{
  "head_dim": 64,
  "intermediate_size": 640,
  "init_std_qkv": 0.0197,
  "optimizer": "muon",
  "lr_head": 0.00553,
  "train_tokens": 775200000
}
Each number is 128 + 24 x the weight over its row's rms, rounded and kept within 0 to 255. Layers, rows and columns count from 0. The size above them is the row's rms in percent of the matrix's.

# layer 7 MLP gate, 640x320, rms 0.0797, rows 126-139, columns 240-319
size [102  96  99 103  93  95  98  98  95  95 100 101 101  96]
[[106 128 151 124 114 135 118 115 159 126 125 168 118 144  95 130 211 124 131  72 132 171 124 168 121 118 139 127 132 120 154 112 152 123  87  94  99 125 159 127 130 169 140 133 132  95 154 145 131 106 164 125 159  93 102 112 118 114 150 180 156 101 113 155 163 132 157 121 121 162 148 158 109  95 120 132  98 137 139 102]
 [126 104 155 191  95 121 160 109  97 153 154 134 120 175  93 141  72 153 122 115 109 122 150 136 120 128 141 109 156 125 150 125 124 137 141  97 128  82 125 161 117 143 136 137  83  98 140 145 131 149 116 133 146 167 148 128 167 140  53 121 130 115 133 103 132 121 175 121  92 112  95 120  92 159 105 144 157 151 122  67]
 [149 131 122 126  95  77 124 170 128 143  95 117 108 125 117 149  96 151 141 102 144 170 130  98 121  80 175 130 153 118 118 158 154 145 111 130 116 134 158 112 121 142 154 106 143 155 108  96 103 110 150 157 145 141 134 117 123 126  91 120 135 163 129 126 146 118 141 149 145 154 146 122 121 147 115 181 109 130 139 121]
 [ 96 121 160 138 153 121 123 114 100 153 135 121  97 143 130 154 107 138 121 138 126 130 186 111 157 114 164 125  97 116 129 143 140 157 115 132 112 122 126 123 145 157 110 185 115  72 152 191 148 123 146  91 143 141 105 101  92 128 112 136 168 142 129  91 103 103 116 145 108 168 133 176 143 129 129 117 122 134 136 106]
 [122 103 130 110 125 114  76 119  70 152 147 173 132 110 161 109 150 126 136 186  81  97 134 163 160 129  91 158 118 111 104 140  80 145 140  91 173 132 137 102 125 170 152 157  99 171 130  48 110 103 142 139 128  84 149 104 128 145 159 133 130 158 120 121 158 134  86 163 114 152 104 131 121 108 116 113 117 129  90  96]
 [201 162 152 121 113 137 120 157 107 129 119 162 110  99 148 105 105 138 144 148 135 157 194 117 167 160 109 170 134 164 103 119 124 132  87 163 166 153 135 128 126 110 116 122 120 119 117 150 145 125 156  75 135 122 102 141 118 137 112 117  89 135 102 143 145 144 106 118 189 140 120 146 122 114 154 128 177 153  84 134]
 [ 90 123 112 121 115 166 135 120 156 147 151 159 119 151 127 105  94  92 116 129 136 157 141 166 108 156 110 105 148  93 145 170 164 121 105  94 143 133 122 123 111 130 129  96  98 156 103 135 111 115 102  86 120 125 162 119 152 123 200 113 169 136  80 139 112 156 131 120 162 155 118  75 136 157 112 122 133 109 124  97]
 [149 151 153 128 115 119 107  95 122 140 127 108 107 140  86 114  99 117 144 128 106 112 117 170  99 134 127 102 129 108 114 113 140 150 122  91 130 134 106 157 148 160 169 133 153 138 123 157 126 146 116 131 126  84 165 120 119  97  80 106 138 160 161  94 108  81 138 150 147 114 150 114 139 156 123 158 105  93 129 102]
 [ 99 122 119 145 179 100 118 155 139 119 102  88 138 172 122 124 103 119 156 125  96 125  86 136 154 136 122 112  90 134 111 141 150 152  89 113 115 113 170  87 136 103 166  65 149 113 130 129 180 100 113 126 129 140 144 172 124 153 155 117 109 133 125 113 105 146 109 148 151 112 140 121 137  86 152 105 124 154 116 162]
 [114 125 100 134 105 125 127 144 102 146  94 128  82 136  98 144 118 155 116 170 144 119 128 128 148 140 167 147 145 104 147 104 144 136  92 114 136  93 119  62 123 132 148 124  77 153 161 124  72 157 137  92 113 164 145 127 131 142 113 105  81 130 126 146 171 167 164 158  99 105 147 144 138 123 146 121 117 121  88 154]
 [134 132 168 140 123  77 149 134  74 156 106 103 139 155  92 135 119 137 149 122 108 123 106 108 147 143 117 124 103 168 145 127 160 113 151 134 122 138 147 120 141 129 155 125 172 104 152 126 140 126 148 137 154 121 127 149 157 136 165  98 146 149 120 136 117 123 108  93 116 183 109 130 107 104 119 129  98 106 147 156]
 [136 120  88 130 161 133 143 116 126 179 178 149 142 155 154  86  89 183 104 115 129 107 103 127 133 117  89 107 116 108 145 126 137 107 140 141  96 151 124 113 148 151 114 101 105  64 139 149 122 154 118  61 158 140 111 104 133 149 147 161 132 131 120 138 142  72 142 109 187  97 150 137 149 102 103 118 111 112 157 106]
 [103 170 120 129 120 148 168 151 102 153 146 122 170 104 114  54 138  70 167 137 131 108 151 110 116 108 111 133  91 122 139  99  92 143 147 134 128  97 147 125 103 136 111 161 123 139 131 135 116 155 135 115 125 167  78 140 120 114 110 137 177 180 123  92 160 159 136 154 134 131 147  68  96 110 141 159 126 108 108 143]
 [120 135 122 111 118 178 109 110 130 105 108 130 132 131 135 113 101 156 123 155 116 114 128  91 161 136 100 113 159 153 123  58 128 179 115 138 101 112 167 124 113 153 174 165 158 143 143 122 143 122 127 157 126 139 137 192 150 150 111 128 102 125 139 102  87 104 141 113  82  77  96 135 110 124 104 126 113 125 158 118]]
# layer 7 MLP up, 640x320, rms 0.0803, rows 126-138, columns 240-319
size [108  98  96 101 101  96 101 102 104 100 102 102 107]
[[102 110  71 165 152 136  83 138 142 128  97  79 101 137 148  70 106 111  81  93 115 134 148 110 139  64 138 155 145 106 116 114 108 113 138 148 134 125 133 152 137 101 100 114 128 102 159 109 134 147 122 111 120 145 140  86 119 123 119 144 174 105  97 154 172 118 148 123 126 138 160 128 122 160 116 117 207 129 103 135]
 [141 118 157 128 139 114 135 133 156  88 102 109  65 100 163  88 168 153 112 127 109 127 119 116 125 137 115 194 111 108 128 155 126 105 117 117  99 112 133  96 130 148 162 160  74 122  91 120 176 133 107 143 132 134 120 134 119 132 123 133 129 106 122 128 131 153 148 158  96 112 157 153  99 146 158 104 108 121 142 131]
 [169 125 109 121 139 184 151 127 144 166 130 142 159  80 137 146 128 116 117 155  83 125 110 154 168 160 114 184 111 125 143 171 145 119 132 141 125 140 125 154 126  74 103 107 128 139 120 111 112 139 131 151 105 149 133 151 146 130 137 129  77 169 101 131 131 136 137 148 146 111 102 116 119 114 103 111  97 114 101 137]
 [ 96 143 151 152 119 122 146 117 116 144 150 119 158 106 145 193 114 135 134 101 150 146 165 141 129 129 135 127 158 110 121 118 102 120 131 129 149 135  93 137 109 149 121 171 106  99 142 140  91 175 165 144 140 142 133 124  49  56 117 133 164 121 136 119 111 146 130 126 119 123 119 122 113 103 114 103 117 125 138 139]
 [125 152 141 115 125 118 124 118 126  76 134  94 161 120 153  85 124 117 115 115 129  79 131 112 122 117 121 175 110  82  81 131 162 110 167 142 112  77 160 144 106  73 116 124 124 122 103 117 133 103 144 204  89  98 160 136 159 113 116 122 135 108 113 140 109  96 138 149  88 112 149 181 132 134 127 147 153 101 142 156]
 [114 107 121  91 124 132 101 120 117 120 107 117 139 140 168  73 126 123 131 171 128 131  93 123 129  90 114 103 138 130 166 111 122 159 118  98 139 168  95 120 146 107  98 161 102 135 102 126 158 143 117 129 134 145 202 102 137 130 134 135 149 128 113  95 107 161 133 122 118 178  80 142 127 154 108 182 128 114 164  98]
 [138 136 147 120 100 144 116 136 161 112 129 153 159 137 124  88 119 103 114 127 137 114 142 131 126 109 175 111 121 121 195 153 156 158  96 139 141 140 142 160 115 112  93  79 122 120  82 159  96 121 116 162 141 154 127 146 139 102 123 153 132 116 108 148  95 165 119 166 182 111 143 108 138 116 131 123  94  74 128 120]
 [130 137 128 137 176 125 137 112 148 117 120 151 118 179 145 103 106 132 114 120  76 113 107 112 111 132 139 141  99 185 134 113 177 137 161 142 103  86  94 105 122 173 131 105 103 166 119 159 166 161 117 127 153 150 111 169 106 132 125 114 112 103 117 141 134 128 137 129 172 104 122 121 124  94 118 131 129  90 147 156]
 [153 122 145 117 111 107 117 144 109 154  94 141  93 168  95 115 131 163 127 129 105 152 132 119 143 142 111 120  84 150 170 114 115 100 117 172 145 151 109 166 118 149 111 142 109 161  81 111 142 119 159 112 149  93 106 118 123 153 160 150 116 110 127 117 109 162 120 117  91 124 127 146 128 129 114 106 161 138 139 129]
 [142 117 161 131 141 132 124  99 123 137 103 109 125 112 136 108 107 155 116 133  82 154 159 151 168 105 148 126 116 133 134 114 102 139 149 181 111 163 135 122 119 156 119 130  93  99 168 128  93 111 122 123 132 160 155 166 118 118 127 114  88 132 128 106  70 135  93 137  95 143  86 140 116 163 119 141 104 127 150 131]
 [128 137 132 142 113 108 161 136 139 165 138 118 141 126 116 128 103 125 143 158 107  95  66 159 135 122 100 127 109 158 110 145 119 123 100 119 134 161 143  59 133  84 139 138 128 136 140 125 128  99 112 113 163 120 132 157 121  80 140  86  78 143 115 139 153 141 152 128 125 142 130 143 130 130 121 117 140 155 138 155]
 [121 122 147 152 124 118 130 113 104 118 113 131 137 135 103 144  94 138  89  96  93 109 124 134 145 114 117 116 142  93 133 156 154 135 121 128 147 104 159 129 118  79 137 171 112  95 182 140 177 187 133  93 147 153 131 133 137 140 123 140 119 105 118 127 139 110  78 118 187 167 134 106 139 142 127  99 164 134 147 119]
 [103 144 151 132  93  88 146 131 134  92 128 125 115 154 153 101 120  91  91 141 130  87 184 104 144 134 145 113  91 158 130 133 108  83 165 134 162  75 138 147 154 135 144 135 136 136 139 149 130 116  83  99 133 105 107 124 120 155  76 139 151 126 187 102 165 144 146 130 105 144 114  85 120  97 164 138 150 160 113 136]]
# layer 7 MLP down (transposed), 640x320, rms 0.0765, rows 126-138, columns 240-319
size [109 101  96 103 102  94  99  96 101 101 101 103 103]
[[ 94 119 111 112  86 135 114 170 153 126 131 100 124 111 123 122  87 123 114 123 108  98 118 110  76 146  92 178 138 103 127 127 126 166 140 158  94 141  95 151 147 139 127 113 145 119 117 130 141 159 111 158 113 168 140 143 145 100 187 141 141 143 153 100 144 131 121 156 141 109 136 120 118 134 158 102 150 118 148 143]
 [149 130 132 122 130 116  57 120 114  92 106 123 109 129 163  99 187 145  97 131 155 156 132 148 100 142 122 147 141 135 155 138 127  80 149 104 111 140 107 139 123 147 112 116 102 157 101 112 100 104 126 136 122 118 173 127 125 131  90 168 114 125  87 165 119 113 160 133 127  95 126 110  94 162 102  66 104 144 132 116]
 [145 121 157 176  97 152 123 121 164 134 121 172 125 153 120 142 119 138 148 138  66 107 171 141 109 106 104 127 129 115 100 139 111  86 150 118 146 174 169 135  97 149 160 111  93 135 123  79 105 128 117 160  93 108 173 135 148 121 121 127 127 152 155 134 135 134 148 140 150 133 110 162  90  78 119  97 167 123 133 151]
 [117 150 145 148 150 119  97 112 159 129 157 111 138 126 130  90 129 158 100 102 131 142 147 112  88 135  96 130 118 106 160 108 112 172  86 144 144 160  80 136 111 133 126  69 111 149 176  90  97 148 118 141 107 146 106 130 125  92 119 139 114 118 135  94 114 104 154 102 132 119 171 137 105 156 169 137 165 135 126 144]
 [115 159 139 130 118 134 151 115 143 149 113 108 124 120 138 128 142 100 149  92 124 145 132 108 124 106 114 134 120 156 144 116 158 152  99 128 101  96 127 119 119 113 139  83 137 162 137 145 133 111  90 134 124 172 118 141 130 121 132 114 145  99 154 114 116 150 127 121 171 162 140 140 145 125 139 156 143  99 115 118]
 [118  98 143 102 154 144  88 131  97 118  99 139 130 166 124  84 140 133 134 152 116 137  98 132 125 134 120 162 122 130 127 143 127 116 111 132 127 137 157 134 108 115 107  79  92 105 104 146 107 151 150 116 130 115 168 152 146 156  77 101 143 113 138 129  81 143 101 153 147 114  87 107 130 119 117 133 133 130  87 116]
 [103 123 141 107 129 117 115 135 113 111 156 131 113 112 169 128 129 118 143 132 123 107  78 187 122 113 124 113 115 108 161 103  97  88 122 118  95 137 114 141  82 112 106 176  76 114 113 135  96 121 107 148 125 111 173 134 125 141 109 107 177 154  82 111 154 138 157 138 182 123 144 115 168 134 156 158 157 152 108 160]
 [146 134 121 100 169 135 137 131 106 165 113 131 123 108 119  86 113 167 126 133 129 113 128 132 136 145 101 133 151 151 179 145 126 133 114 129 113 183 131 119 131 163  97 155 109 172  87 137 183 156 136 134 157 139 132 155 112 148 166  88 153 116  78 165 113 122  88 121 142 105 121 114 113 144 140  86 146 114 127 122]
 [133 158 121 136  94 141 115 169 103 152 155 189 103 150 111 179  88 110 123 113 154 130 132  92 108 141 106  89 157 155 154 120 146  74 149 109 140  85 118 142 103 110 125 124 161 172  93 148 143 149 130 139 102 108 161 111 124 117 151 116 152 105 128 135 133 146 149 166 116 176 146 132 143 100  69 136 149  97 146  83]
 [142 156 138 164 137 135 137 120 128 111  83 145  79 142 149 131 115  66 122 117 131 127  94 142 160 136  96 149 120 101 168 130 157 115 161 161  89 140 139 131 104 130 125 143  95 118 174 110 159 121 101 116 130 135 103 150 164 124 150 137  74 136 192 163 112 130 176 149 139 157 142 137 146 130 123 147 125 139  96 125]
 [120  91 105 157 123 149 147 140  94 115 177 132 176 150 128  88 114 118 135 116 140 151 120 140 168 114 138 151 151 111 131 145  99 138 140 174 117  88 162 102 104 148 152 143  78 182 173 137 109 146 132 115 118 183 134 157 101 127 105 142 114 169 108 149 107  99 119 125 140 112 135 130 137 139 177 113 150 141 136 109]
 [141 111 162 107 101 182 128  84 150 129 136 121 133 156 169 160 118 124 112 131 132 147 130 124 125 143 127 101 124 132 135 109 141 167 130 115 172  96 148 102 141 114 157 124 117 128 135 174 126 169 169  84  84 159 106 161 129  69 139 139 126 130 141 126 110  99 104 150 145 164 131 142  99 157 125 119 120 123 154 156]
 [ 83 106 171 115 110 107 125 106  91 108 153 138 120 144 147 105 123 132  87  98 107 119 146 114 134 132 155 105 143 171 119 122 111 137 133 145 128  93 143 162 136 116 140 120 144 114 156 107 136 110 131 119 121 132 114 157 115 145 125 116 145 106 157  95 152 137 147 103 113 148  89 105  99 110 134 137 118 150 100 148]]